{
  "num_attention_heads": 3,
  "vocab_size": 1130,
  "hidden_act": "swiglu",
  "norm": "rmsnorm",
  "positions": "rope",
  "parallel_block": false,
  "init_std_o": 0.00845,
  "init_std_up": 0.0447,
  "optimizer": "muon_variant",
  "decay_fraction": 1.0,
  "doc_mask": true,
  "train_tokens": 92650000,
  "dataset": "wikipedia_en"
}
Each number is 128 + 24 x the weight over its row's rms, rounded and kept within 0 to 255. Layers, rows and columns count from 0. Numbers have three digits each. The size before them is the row's rms in percent of the matrix's.

# layer 3 MLP down, 192x384, rms 0.0346, rows 0-144, columns 96-191
101:123150112130113102107088179150141085112131139175105112140153128138123116141146129123070088161108125157103135133143114124144111108118107132151144116156120119139122143154150124123126146125199137138129184108116123135099180147112167140079162106171108152104128155112122161168107132138150120112
103:126142123145087150103125111163103114139120143108096122134126126153143145145128121100172104129128112142090155115133115128128098091121130139160127138100121135150114069148155131184073128124142136190110127129148157118143164107125166134178130122080153148189086155131087129158106115121191089093
104:135109113091121135143140100149114124127151143155133105109084129146105177101165141136152134082127157140143108136149085131146127118128151124133098143109153183077142102084162147180123098110128154147128118179100126144172121157104106095138133086163120097178108126147165143129131190084128151119
100:112182127140115102090166108160141111130128136126156142151081165109146172146115071141103153144107078106082161143098118150101157097160110141143136148172162138118100134125153141156148148138108139112066116142124129090126110155155123138114131161143161107102120114139125156106104108119198101138
097:112165116146106110146105072143087118092082162173143083115087116122144123136151149128178132119128115117102128135135151089132116142091090133132128128126140086113130124113115090128109159133112164117126136122132116182099141120134115110161122169106136155146129122092085134130188108116138157157
095:136142138165119127133080093138080129100127116116128099111177119139126101145125101113144158119104108145141109128146161146124104108113090123140155150117092146140128135112147127107147142118119127141147106153077122130129126133146134129093136197157113176104136153130124104136157175166077133124
113:145105125126144093119106149120128113143104096106166081136165142130155169127103156133085154128161135139109194135115154131159157149110125125104172122108082137146104138135131129095161094111116140115147115129165124071159159125156104172104121136185124085105169125107135152116149110094089115110
105:126175135103139105125067143117096134121102093104129108149120088140139109127172119133108090098133153124175129106118144117080152139079143164108132093121123145134136130160118151137085167186151129109150105145145156124147182141138124138100183100157084171139163120158126138128154129122079151127
099:130159145146114094166079118162115145132123133109121142101133110129125173132121141150099168104111158100097129074152145106147167130116116150091132146151161119095113120130149133098080106101127114115120105095153140105101116138164091082117187121142132133112112128062138139141106158120140121113
096:129127202107113118122114114123146103119116104097100116145072121144095121107131132155125136115144129090117131080097085125144106121141150114084123100139164107187139134147139121143111117177117139131119176103154089126147161102153134138113117131109132112170134146098090122094125128168114168115
101:097110121141118093146135124148169135130134150119171144155123116149104162120129095108125105121142111110112084089164148121107132131131123120135167122148157154133136103164123157165130116122112184105083112155089148109144164156167128176174108110107119113110178159185138074148143157077120075120
103:128118169128122134118130108168144107124101143097138152109132099150112063106114119132117173142127127124137154130131122124129150126130097148170164114177117109171136148115146131117110145093126121106169138142143152136121160138176134121135115184146107074127111128094110137132113160149166115154
106:126147121079127127157106101183153107148104108085129106084101155098088114145143098112103126102143122078133135082128134149132116129141124128102112083128110112103110132133130128099122146150116137109114130117154153156124124124094150129129178159114143132136140110113086119130159128138162110138
102:124111147148121110117103099105112120082107161157151153171122103121175162129142143141116114098150093150159119167104104104144121173117132121166145139155166109128089187110169097098131077126099097137114111096116127147130184110134135117135094127092167126136071113135115174093119119116164112091
100:144140143130135086143146120103145125167091169159130132097117118092133171116130120128171137093192106115124137146105092133174117158130104132148123172147103154111142145132127133139139133140122091198130158088116171145157154120142127155115122113148153120155115138140103168071099095106138118099
108:140107126109152161159117173109080156150144159132151116094148120123103138142106079127100085115134120064130102120105168112171136131115139150137106168162104178135194162140153112104126093157099122114165069129137114143139144130123109159169165128139147117120098164128145156146081157160129115100
100:120149105116102136165106161138172082132135120109096122144133128141112117144133095146104147131168121155132118113125164152169121149157143089094152121172091112115118151101153153118137155090156112117087110146101099111126116107143111137162124091130160126141141130110077113124096110098123120141
101:154090114115143127152118123123156167140129108143156098153154114114111130144137134127117110141096183106141126127147091105158139146147140100145129134100116156121137120103172188154125130129135172138125184174129101091124156145088140122125100126136137156135118104108163136079126142131139127124
098:124149089093139126139124135132152150126128133154150109137144090183119164143111140132133102173120131120106129123117141131146137114118120083115118165158160124127154095119119124118136112139095170123148156102130144130113120130118139136136116114169163178142157139163144119117137125131178150164
104:139148152132123095181108101118135121119124135124130168137126110147120114119159112158132180148141133166150112136143170123130096126140131117099136120135130130122125153140132136116179102119178108124139133108128141134102121109130124110113101141125089161125111140144138160139133167124102153073
096:105116179167114125155159110132127158134111130147129041132119105163115150148153141105104167120124089135162119175095124123121142097150098145083088104104145106098099191107161130165146168120105094131122134133107122110144133124123149187138100104124101137143129122122129132125158142110198090097
089:097129120164132143144101121127146114120121152121102103095146124095165091123156126190093076151119137141133061124107122139140131177159109158145121148127167123132111122169136151135099111143130097122164113094117126117104102111136141141134139134142129126127103115106111134114099130139136138136
097:090140161150091138117117100143130156090114131121122124139125151150133132126091145108166088118120132108152144106109125143122110144144132074168117172144113076115152172106166150105132116144166129116103161135143144150155125172138094130179196111130147131135114140111131157126138100120149081138
105:145138096139121107139123108141056132160116134131104108103154121142138165147135155142155175141093091101131136099171146131043139161142139146132106168143153176103110076126109148107166138138125140104126103135108146127117127123097123112136107123115155113141105105100097133142155138134174108097
106:127086143144081136116142158149139090088080121159156145158116092140122101145095099123126146137124127147109165131086082126090138140141155096133113128110140127139134101163111183141113162162108126132127108133137130085127159140136135160115102165144087079129108123105133153153121131109118096111
104:118139120122121143107107143131128109112099123105169147147145127124160116141145108092119100117099085122131115101145124111101111121166127113100088130087120125088145152141109157128166167094087107154108072131142133169146150143093111152092173137087125112113161175134156122152137125138142117163
095:094117137161112131130150120104143145117113144113143165135119116137125154137111141132147130145109126092101119112077098124145158135117188148123141123175163117142215145129151122165180120120093100068103108147120135146160120090144166111121131121148107119131133130132135124189128111120109112118
106:118096109122168139108110108141094107143148103141138121117097177100163120068125130111110098131116077144167152127141117174144151147126109096130134069124206129150141138154124150114133122129150147154104184105126132150138144114145137150158119096106141088167133182133149153137138150141064116168
097:137104103100153134131162149081154132150071154114121118160154135134161127130148166106153139103144138147148165135131123167090137131159124089166124107135102100139116146142122134139142139117160178146160140175131119123130146148162106196166108108158123123147120154143152145117140108144141150148
099:104150145114133132115128121121138126106143163120153134101105153163152106114134150159146104131124139116111124103093127133133133131159061145096141125103137116159110096118093160146110177143113098110130120172162156099120136151131116126154104145120105101124096142140126127140083147141133082140
098:187190126168121116137119145146158096150144146104136155089077102140085114122119155122116134145157135130153123112123099100103081129157136088118100087172141136144112155157136148061144138147133114120099118147129161107150124179100118097177078075126134168147119187130138153123095147162126176116
104:137096109099135126115136124151185150108124130133132121117076119142101124098122145127100123103136129162126122126105095137138149095147112151142128066116094166147150114103120111111167121117117113104169068168072135107120114126139122146161122061132148139096096101106154133104125143167140087136
102:102107165142104138132137177142127085139118135107094122112151131099142130082158166122127156117135111154159131123083172146126123153159156135123085138125121084113111143132151108150153109118149131118074099148137114142142147136102138094114125141119172175141146118130122067136138144154148144144
104:128111160082072148147091119147155142130099114116130132120117118131124154126081134093104122108137137169139107107130118114130139105097100113101139130090128120123150109152182116143102144118099146151172143161124156072091135165132132148107161121096171125165108079104153150114140156153143092157
097:102206100146096086123095115122129129145114102099139132160131102116112131166129094172175106176103131120138099153123148131156171060123135118163146093117117087155153179172122173141115124117113104143122094121134076094115089146089142107140157173115137133160151156125113122139167120095121138133
100:129167128138106136123172144150115155150160139104154113154076142146103103107147117140152148163102116111154161153126127129125131124110152144129094134134088119112156131179110098150175162156167149129111125126088116160157116121094146131119094099194126095133088108155136099123152125137147161128
100:117132136148132122139160129122109123105141127172112131136143152159152109114128146138132157116128106088129179076135152133100138134072172138103116148109155169132071151168141120135127134136116126116165144157094142124154175132119105135161149174139130132134166101178086118134118148134133127160
096:079126082135138160119163126138163135137142118125161105135125130080095138148103139124135155142142123098169133100132129151110088099127117188116114165097135131112106140140119126109137111132113154184112104102113153131148135119130085087154109115139120135173118173148110156133182136104167107177
104:107137120148195141127128134128081091130192125115136142138116069137135116121133125133128141136108112115128121141125123117140163133139111151136133101119123161111119109162108130170137120163124140085101122166130134137151112142125093108139094075185121158143104112160125118081136112095121118096
096:071117150138147142158150109133129095064109134132107142165161128111135158137119091121113153138125129187159132116122137147107132128172132115160147150133144120158140128116142119127126123066103138133109144112134119147085109149131117106089151142127148119137128149169113119085148120125113144103
098:141148136168096131107200143118104145147116122090140110147150152109126112138137156126156133125143139127127156121144118099114119152186126137157107130126094099110175137111071133098114109135123137105125168123114137134116130135128147173116112126128135095088126112113104148157149154122120146093
102:142160175124122129119131142143113120105092123124149149137111084125143154140097110128105120131127151135116090117149142094130130121129126113133107126169136151156107098085132149104101153123120103104112145176126118118091126095117107154129163107084140134115170074154100131145104140117076123122
106:146125130184137137165166090113120154107142119154109099131109078143124159149152152130174159137131086165126109174119148176121117138087103124188103102130136117083144093127100159116143123132116107117118139142138114140101143124107136135107083127138125167103090156115092122101089131131132130098
094:173146097126125128137131120139164133120143121169162114149141150084141116142089135147097105133141118107166131128141093140088151125125170121095118132135170113149131131128084128208141120131141104135106131109124094099139103156093155137114134095134100128064090164120160164124137143161117137135
101:159110176150134141116092116143107123151155154151110146119125114095034132130135098116118150106081130185139145118076153084090130124123127103110107131135136152091122125143137150087092120170140098146135148126112134116107114122108127104115124148105112098123155156128094121168161126101124123120
099:126169122065151110170118105139154122121077133130132139089101174123167114093147126116106106100143196079116140148143124172176141128130151153122128113135136136097138133109128154158134144102117145133125152100125130123134108114100161138170096089178146128124109118125156117129163119116108140174
100:085122172165095100112123132129135111114089119090135109125151167108105122161105108149127119170150125126110138116100157137148138101091151127116117126145097089164129085122162077132135118186133134165136188155140118133143146129115160151117141153173121089135112108127128113177157118136160112114
100:099125079156124132109108132128127134129137142148142110152116104164098104123094119162148086153153122126147138141103161139136137129122101134154139136101135099096167133153135127168111081110068119168120100130185107170157142150103133114140111111119174136146120132117134098143158128111142146093
099:131160149089098119151155103105132153114152114130104155112136168145099125179114100116101126159149147118101107125125130120136123125128110138127139120095089137093133102107079131164098160130153132103122149154128115125109151123152159140072100135142116145138130104141119102090143079152133153125
095:109157066129178117142133116154136143108120127114212102160173140118098124162145066136133087143141089114109110159105153125139178117141101134136152151163136165125091107140107153093123094116107147108138154146133114100124133173069099143102117134136075096096137152138146150119133096176137117119
097:135147110149128183138132089120140127139150182160086144134118147112119117119112125095126095113141095115124126113099123148159140171126138126133120124131085085123120102127093130093086119122147123103129132175113131151132123161148158135133126108109114113142170117126055110109121116157176106105
099:138126153104143119110115091096112163124149100099104114148119151117119091141156191141146128110135109109145176158097100129138159165109117122106104138149098142114139130164115149148152115178109149151124118134107090096097048109094075102105113094119162158114099123137172140198104169126149118144
098:088118130144205134177148121163124129120164172144110119102115117113151120102103152160122140158104118133105098141164129158107127130124109123127132133120103112158094072131126134095154087137150142096125141115157125092070136160128109096101132122118129108133163159126195120149182134114113112099
103:124114129148129117111119157119142125165134081141146108126134113137154091098103128149114137098124167138080128141157161117160135126105142083165123104153098109118128117115124156110145112109145156090129126120168146091076103137171142094116121122122073107158117132079126137186135129119124099094
092:135110161131148137134118152118164124127134158096109112144127157119118183136096147121116110140082150106157172113130115146139136111110122105139114162140104117129109128155108127143146159113131131082142114095158077132110165103054140116115086138119111153140171131113143099112127112136125109155
096:133146118139153107152128156132123152115125135135096149127155156141142120121162081079125125139105143093108129101125093148100117154141118096089145120138133130126124129138141132152105114133150166065093121143109123127143156113158121167162120126121063156126122122074165095129094162095138089117
102:116153074089143109130145174107148129133116147088155108123199136119104106111136126166105146086140149092151158122129150115122138119146112140115151111089193132187101162131104109132155130149143148143129148128134118112166092148154125102090078136111124181159082132121127114122131107129126161101
103:123105176131126127157122142143132150097162138105134127119109102111153115092113111150097141151150114168119150162123113143157167111121157136131148115117176138110138105091173123138145171086122117095112123123154151131098133132134146106100137126100122152118183137170136084102126119102146135148
098:126108135120163108142115122079121171158141107124096142110123119125149083151120124121120108149117158152134101123118099130133120119112147146099141124103137108067117108121160167179140152107100112112133157088125117123172126170128190115168136113118139135175130189146156133132101150105123178091
095:126103148158109166131103155150109129091159080112156113133124093116164102124119182132119147083090130076115125196144103050172115133129120157110122085140120099132123150167128107149092118149150111140144147139119115128148145110118133113114098181140096106107149103109116136144144115119148108173
100:130077108115160155112121132076174105131144153109145142118133127142135131123150146097128109159171146118085145100128174090174095124172137124147146105146138170151112142113089123129136163148129126162127140093116174115126139131121144114109154105152194187152120103124131146129128118116136142110
100:081120103159113155160149123126163088139148165137165106111094132132116182123106149134141115143147096102121114140122148091140099123145092119121107143154115146166104126159131114123142127128085117144109106099107161146128165101142156117119108158126122140085164129120109107145097118134150108129
100:123134157096126134164122128127126183130087099116099132133142139117105111161150140104153137136142127176148127141124158203145122146111164117108147118120149162120145133156107154125122128164141124137119173129160131098138122119151153151148102125113168091135131127145101113122158157147130137142
094:174148136109136117134101152103143146095144118179098094139149123098110105149122114143087170159086119080090119169168091113117186156086131124110135131140133127102179129145109143113158101113110113129141153145137141085106159099143115142149147113143109140121149146125165100116128140146127158131
097:140086142100122106149143104105133117124122104150116080112130144134139114103144145127114176132100138107172160142134167103128170121177079132110153113160132127089134117108133148129138164094127141147166129141102127148124107117130128128131134109153108155104162134112130135109120167104120128122
095:135176135127103167125120127147111137155133059131146165060064105144137128153149115128121082141103172196129116132137157135120109124133075170153127110106166117130088094151131122131121154119120110160142119106092128093147170093129111125161148138129100159122102093097079137120110142123137158134
113:135131147155141161127097135141152172093138143110202170134137133132143136131112125151132153137137139097116117109134124119138169103141111121145073140096136100138144121109142089100116084111174162133113141109146134162177126142093107176078181089121142158140147114103172146149140113127137129158
106:110120169104158162086104118190093141125157144137126106178129160087125109168141156111192160139100140157144128147101133167159120144084157146145135146152137102134156165116125132099117112128146163143139165137159130144131146129133118119097114118176130130150089139135092102140116112131110114153
100:131109063115113127113134123143102096109124132165145117124132146148108090114101164124099131166146108187095127123135102150127136169142148124159107111132121104142128097134101109134144138139136085135156108086175142118093113117147117146123127118134074124107134126099091119159095126114110152081
101:140118132082114152140169124112097155092138120137124137156132110125132079114134130088151105136112102120138114119102133108088135180167156120173142118166143134118138146129123144151165129140142126142183146125116112125139110123111129162100080106124102192072135115095126108173153162075154128169
102:136092136153172085138104155093109101112149148169150080129130169158125087131116107181122131099155136127114097128104141117071080138163130141106134133101103093148116141114108118123130140139111096139161122134155132096109140081108108140102104092118077116112147134158133138129103144181123092120
103:112162123138066079158144124162120116156176135163104151120148083117136169111145137162119129135105122133112149181130125118096180118134133146175135118122136128144137113106102144111134135135145121125109129124122114094114114156110129163108104132159113150126135146154127141118139121119095100149
095:127121120109106139136100148127117126108141139098121113120118132157110104139080130111102101159152162130133108156110137124145135132139119149120146089151127131116141119150099127120147137117120112129143116108135134119162118155160111137112115103158114170160112140144121151157081120129169119118
097:141083147117144131071142142160114146113161112140118149111140117144121153139133139175084123128134116133112114135112123121141062117103115130108145137113112142097111109147074076132156163114090111124150133122173171147118142127115155123084137120127107116107140159159133120137090119130143135151
095:135112134134143120140136155093168158090141124131125140125123123091110175129096125108108163140123134121163117165115108135139119141149142107121154167144133133136141106082160163062151105121138110096126103109118080100104072102143131126077133126141169106127110142141166145156095108140106171111
096:135149130146138086115135129123177149132172120144149148123086105144141126100107091108148131114143125144159145143188127109148111139119095175117105131124116151147092150172161127113158078104092120134144136155121094079141110109144145087118119109140132110120123166158135164163147152139157134141
104:145131110112121093169107117151159130146119112156115110124136086208094175105113081161109121086129083163160100133128101120141152103133128116111158134163104117135096140096120167102126107105123121106141143129193103141129131131107115160097121142120173168124141120127098150116099129118114093182
099:143135132095111146137109124106133125128112165141163072127076137145127143121128179102113134138164121114119087094141152169131162143152171140133141139124100121109138170108104172124088083078146140149108125139154105125177096102140162118117169138126112163162153133158144151126137172135129125128
101:132144155162125102116102127102128101172113100123105153155167121103098127170125102159163123118093126152160128131077107123154088118135133138179133119097114142126093146133149098136129134118124119149160134119138180134157128137144100142119152172122151110128156182126121131128135083103145152147
099:145165122113122138123130128138127150116122166098134120117105141147172143142137133140131135142129116118159108167119135107143081121163121113169142115152159122117129120105107144098124114149126140124104107117067134144116150161114074168140129112183123092147105151166122110114110116116154110135
104:128137100118105172120130071103084090166123074125180124062113155133155117152082142129124104138116157140138104112161157107138187150157120168122136122119130147152104145132172094116118133193099116109125138124153141118112118144163146102100156142091137137140105103112137145172110135170129078112
112:170123115158154171135140128146104152210142149124121174067148139156142137149145151148202134145178157166109080084094135103136104145119132139147114118128148111103162126112132162114110171124140168151133118123132115148166186140087133111129163142159120149142095120140130132117174137143118125118
102:112124098111152093111106115129143121109112154132131124105103136105141118071128152120131157114127115103121114111121112148124143133148128131112084107118121144148132161130105115145134115172098167112135105123147108169140142119119111206110114137133161092115093143125162136126149111140113140130
100:170133085069124132104134130157092134124125138162142072195151163136158091130155116093107098141105120144098121143129116131143135098119116138143126153128125134125089145115188148140099110144100147103130059147124083136149053139152159101090128135138145130164157107123129149132121135147109118110
101:088165132177134119133102099116100134110124122137097119142114135098148100086142135192107119097135127117138094113112122131074138178151130137142117124118116120127106110134150146151132106153142133117118109109137148131075121153151128158109141131115130123144141120148155093089118133131119134114
096:114094098134132147090106133127089103103138132113099169102171135093115114097117113106143147135069147167118176138100097096154121101136129129109107119163131153158108097119130131144146129142151079149135159179128158096136092173145123143133101137125094136136114155123127146111137059164100159118
102:102149094104139125122111137108125111148148150139122078144154151126119110128134124124102134125114165132157127188094137128139162120138169129160097071150142139129151143113129115146155125147122115154152140122142120114135142169145181136112106139098124113135111136169106098145164156153116128107
102:124106102129117116082129139134113096122173116161115067098161128133120138106093129133155090092128134160149094154191135092112133142136096111108118127133148144068163092129133120143100104138099081125125160153190130128123112110101120114135122124120148083136144098139108156130130129096150116094
098:151107118108136134130110160134129102144150131098113136135149117157135151181125092149144158129133120111097122075117158127142114153128152120161118117106098143134124094154070131166124069153148111127128130101126204125125105141137147144099130095124105152103126176156103092127120126100142136101
105:136173110159137152139096145129127151134117105103104108143082101087144117136117159146121156156159120139084099124142132161132148145152121153120133119118125095127140109109131141112087158129101089121144099120104154126082099095153113133147120144109133077104140092156130099197124101083154131124
096:133089136112122144135136150182161101162122157131123139114109076143111096127106142102103121132165129162135116105108167126116136127132104120144130088149130134125149127153117122168112142111146138151129113132104089127123116125115083168125095112139136131137129138090148149094135089091117113145
097:147136132106121102152116128120130124106127191091138094071181144100163103149099117124127098122079138123129124108080105114078127113168087088066140115103129126137113158124117114092134113130125125171098134143147145136137158118163160123099102083114116140123176114105151148141151087142127099133
098:115128108107098121170123170127126141130164106085125140150142106126135085127127118116134102130139134107143148106073135081137160158143101094044125128145143106090106103119111115154071147136109154123102133101132138154108143121127182108155187137098107123121109135088119128122128136146129090111
096:158134143111111123070113113141116149142135134127150137104133135124164093128113139119172110156138096097101116109137120121146088146124139100090133148131143157153150133100123080146091098134165141109136106197116141122180114109135136148103129094086184116144148127090122155167122123123152149115
097:094136105157091133141162150143109087139108157113163082084119164109133098133122154121111120117147099121094104185113081106096116133146119081122112149111116102160122122113154133108055158136071128148089116138110128145135093096127158153181137105140133157124129111112117131136132165115147093144
102:113175108115107130092137085127147151129146168095068110132159135126100134123151142133157124128109119115149106149099139120098108140117105155109126129154145117112106113146155136088121166114129171101143135124104147087113125122165136145148092142150121134124121124130119147154171132094145130061
104:134091122185103107135149107114096060120128117155106112158147089130134134104139127097145137156111145151159092116089153165152149121157122114096134069089181149111118115132123117114152094127099115122150114086159153147140113149093137099137151135152095092122114141130141121116093125138143133137
095:105149125127146155191098131149140118089169147132132128123106156162149137102150115099117124092139122120171118138110122141165182111119120100182158133121103124149090142123106167117101117151132126140157154153139127134124155141145119130106114172128132138100124130134137159133132142121132146105
094:170081102142120126123116118117180160132109173151132122143124113145099114113125112118130120156160114138106159152140107180121123121149135169108110177161140100117189124130104159145160101105145145175123122154103153127137106130104152123140080130106105136104128095112160089097109191075133140113
100:122130120163086090107110097123124121113084145134124122135137111141122086145127099159118150110141150104116096133140107082130124185157159131163133150145154134108123127091152122138161130106145143148128079124125117136130125129142147104083116171136142136091145153107146152124146136117098170205
108:146137122116095125157099152125107117137107122164187131165125084134095111135105158128110108142139122125139125127140101114154130088122150198133153144127148121086136155148105110165142104165116140111119112155114111117109109145151203152128134103115106105077130117199140150158136135102153092119
101:098124152162122139163083165154129147097123130118125123128115143102088123117159135149119142110091096132124148107151118137155125156160123118135087108127103105118136144141140139121102122101108106167105148093167108141144096129125135108113161099129142082152124121129125161143147148139151104074
102:138094140122114083160183140113101156134127103133116107143114176119138166120131152136119099129070119125090090129088095174106107115118146154130123111113147126118159153106108126139089071134144153083131114098111117113130119091122168085148128159146110158130102100134135119087099113072122125124
107:154158178123184137113164145141113094151103158104115123098144085148138104095114133109077194141111124145107101135119119116113168106144096140152120124151124134146147123131144132111112148159097105177126095168122147168110152119128163109139122121140153106154116114127147115125107116143096125144
093:138077088165145114133104133143157133177155169168129116116100120137126127105151113134104109146141117142156112086150107101140133121107121103117088095144110148149137171122121117151118114108133115100132134113117131126155073139076149089129115169111117120174107107079153120141091134144128175094
104:171118151146116094127113111165129105065123097152147113106085142125142113160132122142112084175142137167148114116135158132124125118094169085144127118152133093110130089144143133146134106135163109128103087139133173082074122105125134157105101084131144130161101144119107131135109126131092145123
089:102150156126154165121156127164162109131117157119143152162170123102105123110095150106121107115115161150143104122149139145098177160174103110109103112092120124108132122122145106143133101134088094138128129136127120120135114128088108100082159137129110143107148150135160110131129132117130108165
102:103086146111171127082175129143131127163126163152112161144163088154111126136123177105112141108110107100148129107116134167156175167085103132148142153098117134063106136122132145138124098151145120121140074116152079163126118166124149128147092150150111174159128139113100122178160081176131184134
109:138139150124169102114119099147103139107123147081119087177140098079132114121098130145118128173125140120121149099132117111128129164163139128094152140138140142107142122133124129131186100170128141122171125122151108127135120153127177136102169186138155109073148116121159110103200106188144108146
096:147102128096141132112108149164159127146150164116097128121142124118167149098181146117120108088095123137110133127125120137106090096125095153147108131129153149169135123124117075064153170122113055131116128125132127136153142136091150135125137157124130112150173100116097134118151139111136147124
104:119124110106097109169140131127120125129146101107189109111146135128119107183112114174130172088118147094148182127171144071167152147132139101124121103110167080096066162137108111128160111155088121161142102110170094122123103141140129147140110131137122161144096168136103104160145136168100135109
102:165113115129106142160131131161146152142114108108116086160133095157143144091113146099111162112123126108113128163143088109183109161136136221170158109108158163116142128133174133128126152169129101100150154129135118153117119107102131128135119167138183129103147102139119109161090167091123131099
095:113118136135115125152152108166129074147115130130119132100132148152142126098163123149129090123125094121118175096118111182138100142142103123130097095120115115138106126080102074095099180131115119143108143108120093160157105125160138140171132137141142100106163149143107170116173163115160126160
104:149136148168130147082119164162135155138093114117144113124127118071184131128098168112144142110122118103109137127123105147146151087150115139100130112129114122117136160117126169137151117170138063109155127129118175109146107114117143111131127151155153089110141132156113128141129184111118123147
095:141085135143108155109132109104159170158128110099101096129114170146139126136116153140114147080123111098131125118101149127111098102167109116111133115116131121116139172128125120141136132114143163109151090143160114117126177086108127147106101126128106188114111127163117157131134136108106132137
105:099119155159105117163128139103104088134161114086114099150119158113114157131154110128114128160143146116166154140158088156107142153137093128117159114131118126116172122136111136137091127135145151092126118164124154107155138134183174115126113133127111123113104117169086154141103149136123146164
099:142169113121115125158190151121106161127116149110092095146137117161139142147117123139126119161172147151165109159140121134170124136096112143133126118122119079142147113126102161132143126130126124110121122110147089140161114138173120132124105117103164123132136149144093130132136136098161117136
093:127104140184129107160142167146101126136130089156152114114162134150127110152137102147109135128096141170116140129168110135109161116143144120136130133129142167093111132118130091124114111112129151140135115088140160116092139133099110105121117153121110112148086092163125139140121159132116105125
098:063134116154088091149138103158139090103117105091103120124122147124147122150136131164125154077157119137145111142146157131119138126132113138149135159123112153082146127157118100153141111082147132123088139068115106100079169137161134139132124083083122115112155155120110128099147135052140139131
093:126144105163121117099149131107120159141139130162152119107170139115069120128109144124160141165150127136150121131140122128120144103188130139146158096118158126131149132152095131105104126174128121146139147110149092096117109158135123087151144141146120117162111112162134119098143093137107091116
104:158129145109157104076138095118139107158113086134131143150136114128150118117138169134104155079132138131093078160125156135124056090141141149140140125126147112087128143149079126147149123132148141146162160113140148125146186145104093147172113113122127120127113113122138161116172149112153110064
103:137129098150090118150128141111116096128097130138189139106136126120098162133148157115095153125149117147159131141133139103121135119110102162097136143079119108161068117152119147144119139107163099143089159108140100060114151135112122106122186129130106130120144129130147141139117152136128147144
099:140117044112169124155091099130121156097129106120111116150134119165155177135097120103106145089133106107125161130103095156120112108168117128122120149163136144145165163103144134090138119110159113099127139106097143112137110162137102155111160134138140168091143144157131113121111072141107158142
101:108132112133149103131174111081124124169136140103122099148106152120129136144175125140145115150076151130134127146103077110111124112096162147096124138119104155118134131112112049091105124126097139146091117141157067166115134129129099148163152133147136118160089117123114134149129096139121113179
099:120098126131165119151099137133156121145126157129136135140094112156129152100123116102153144121145129097167120077153110125177107116105129142064148153146099121124146137146081120124055127093113170140109151162090100102122117162139148118112129179118139081144076120086093137135131172164137149104
101:117128151146115161139155134160146187129130131113127135147144118125118071150140127106133124089094162136106115066134105140111144109157146108113116068119159119146121127128124109143086116146158138112155175121153128163174139141138111150133136169115131103140128074129160124120103104127150112120
097:127111146125129117073142152085123128154078149101124133104133131094122134109100144122108095150112076102096141108143096151182166151132143129081135084130128106150112120132106099173098146136121083082110132129131134145145111139162148159148113179126159120108139122178137101181093099148090167137
099:116151120132105129138108110100101119136115126115133131095113173088123142142137122154172151120159114147108117134153126139150086169127146142132127141132084152123118098118112153149124117109181094128126106110075099161134110164129134098163135147164130111136093106131115158167143141090093106094
102:114099147151106084160155101139129113087095112150132130142156101151088104142163117137110153113138141118113140146120112120127130161119107108150087121143093121119134167133120147102096142127131136140149132123153100144110125135165162111142119139119113103168111146195079106141094126175109108129
100:168117113128162139151149094100172121130126166138134125160155132126133146174134143144140102136112097116147126086143099136074128106096118141133087106135085125157136106165103149108122137128068184109132173116126133101166134129109112139148129152114130103103145137107115129075171101102142112125
100:124139163115115128159162129119157120169127130132118099167135134118111114120167127103086140122108092134112093128140123112100138145112141121087102138139136121149109109149101131130112122064107154127117148111089182105169117162140091120130103103088116097115153183118149138161111116155152129136
099:148159139091135106087139150101172081126123104126110073153135159119168126118123167166122132147107121141142140116113095125125106120111144145143109147146121113201117162130161135140125150117136132130129131112122135160153135157122090146130104104147135112110084142105151129078171103147137110159
101:136134175142113106136125112174166103170173121123149141134099141098107128165118122138122076132176134116161086136132099109123133122133092136144109154152126087166154117124144137151161170164139102128150151130124069122170151074137132128105104124094125101113121124120129147140132154114100153170
093:103131110131161126167157146170125098149103127125110115164161107149159172106114169122101137131134115153144113113131118172107139153128122132144142099094111142154137117117104153116129106107116118110109110097146113106140171147144105145141127056124120110108125151119103104091123085091173128097
100:123093142128133118137152137118089096127123142123159136081136141117129123144083115104091133197150099120107134097121114122108113092104170128101133132079147121135145165147124172130106118157123143129157122160126166167094131110120130166085157108121128087130164131150173131097130118150125100163
104:140106125153105117111174130144122118112090143146147128146100110140111124170152110140109167133116120108149142133082120134112133134099126124132125118175130115122169118136102110176108141116086119134102175136112164117146112093120124149124137113149145139109116148139095125114089143127110121138
098:134180092103164121091102112147155170165129084140102128147131123082110144121089148097125125137100134126152142124088148137116120105183133089120142105086118070118122138172116146103128154111133109149135107127115127118097112128145133119166133158129143157153103128125181123100141094099135134155
096:133107131111146090132139134084104155145156110124174113106120104067113137091159113169118153119110100083098151152065108135120136161113168110146135145134159149123089115120067115175135115114124103156142126087113110106143145132133091170092125125109141121117102122148136114159148119125129096142
098:133180145129159071130149146115128115128076134140113147112138139148122111113137115129107099185113147112163105163108127129071123159129119134110110126088203134116096088115131147159107113157116116077093144128155156120101106124166112128078095100135127100112120133127109120113137137095104166136
102:088145100139144126106161108115165128125098108167142153077139154108142147115156081120094118130087122166116083126128172161129107115126115139121147108132081119121168121139161113126146142112111128156102139094155093114100146132137117082167121146179127089133107155118101121106124151119114124125
094:093131124122110132097085134144138101088114108117089103129148156150127115149128114163160147111130115155118157130094126132117085137129109142134092125105154152101106099139100134143138105111081179116108159112120083112185161101150067143133129127164124103147123102104089139113141125122165142146
107:115126147123133133117100138161136146135176104115163133134115172125159144129108176140106117092183112140130093116087157152101118138094095187127113156140121111101113162179090139154146110154120091139102116108149116134159170159127145140127162139158123145137120154112093129136075106130131148124
104:157138099134189130112145131101119120139091103125124098166122117146127114109090123120133124152153154106173128104119154127114129127159106126163099112159115118137130115089123128117138097153177128144156107103137144143130146128155111162119132124132119182117156126141101109160121143137107177093
100:112131102137117140176115140136144144150117151134112086096134127092116113138126089117143116073116128162118076140099080152080143150120113142117127135131167083125116127091143102199125185132118129122115128113152125132094113126163128173135132126159143121146162128189139116128101136165167141133
103:107179157139147105153148121146139127151129121155086110146154133103135113121072163147163167092094163146133070155166173137133149136137149123133107138106101107085113160117113134128105157164120139118113139142153116087121144126086103122136083066125149153158128142093122079093119116092144111139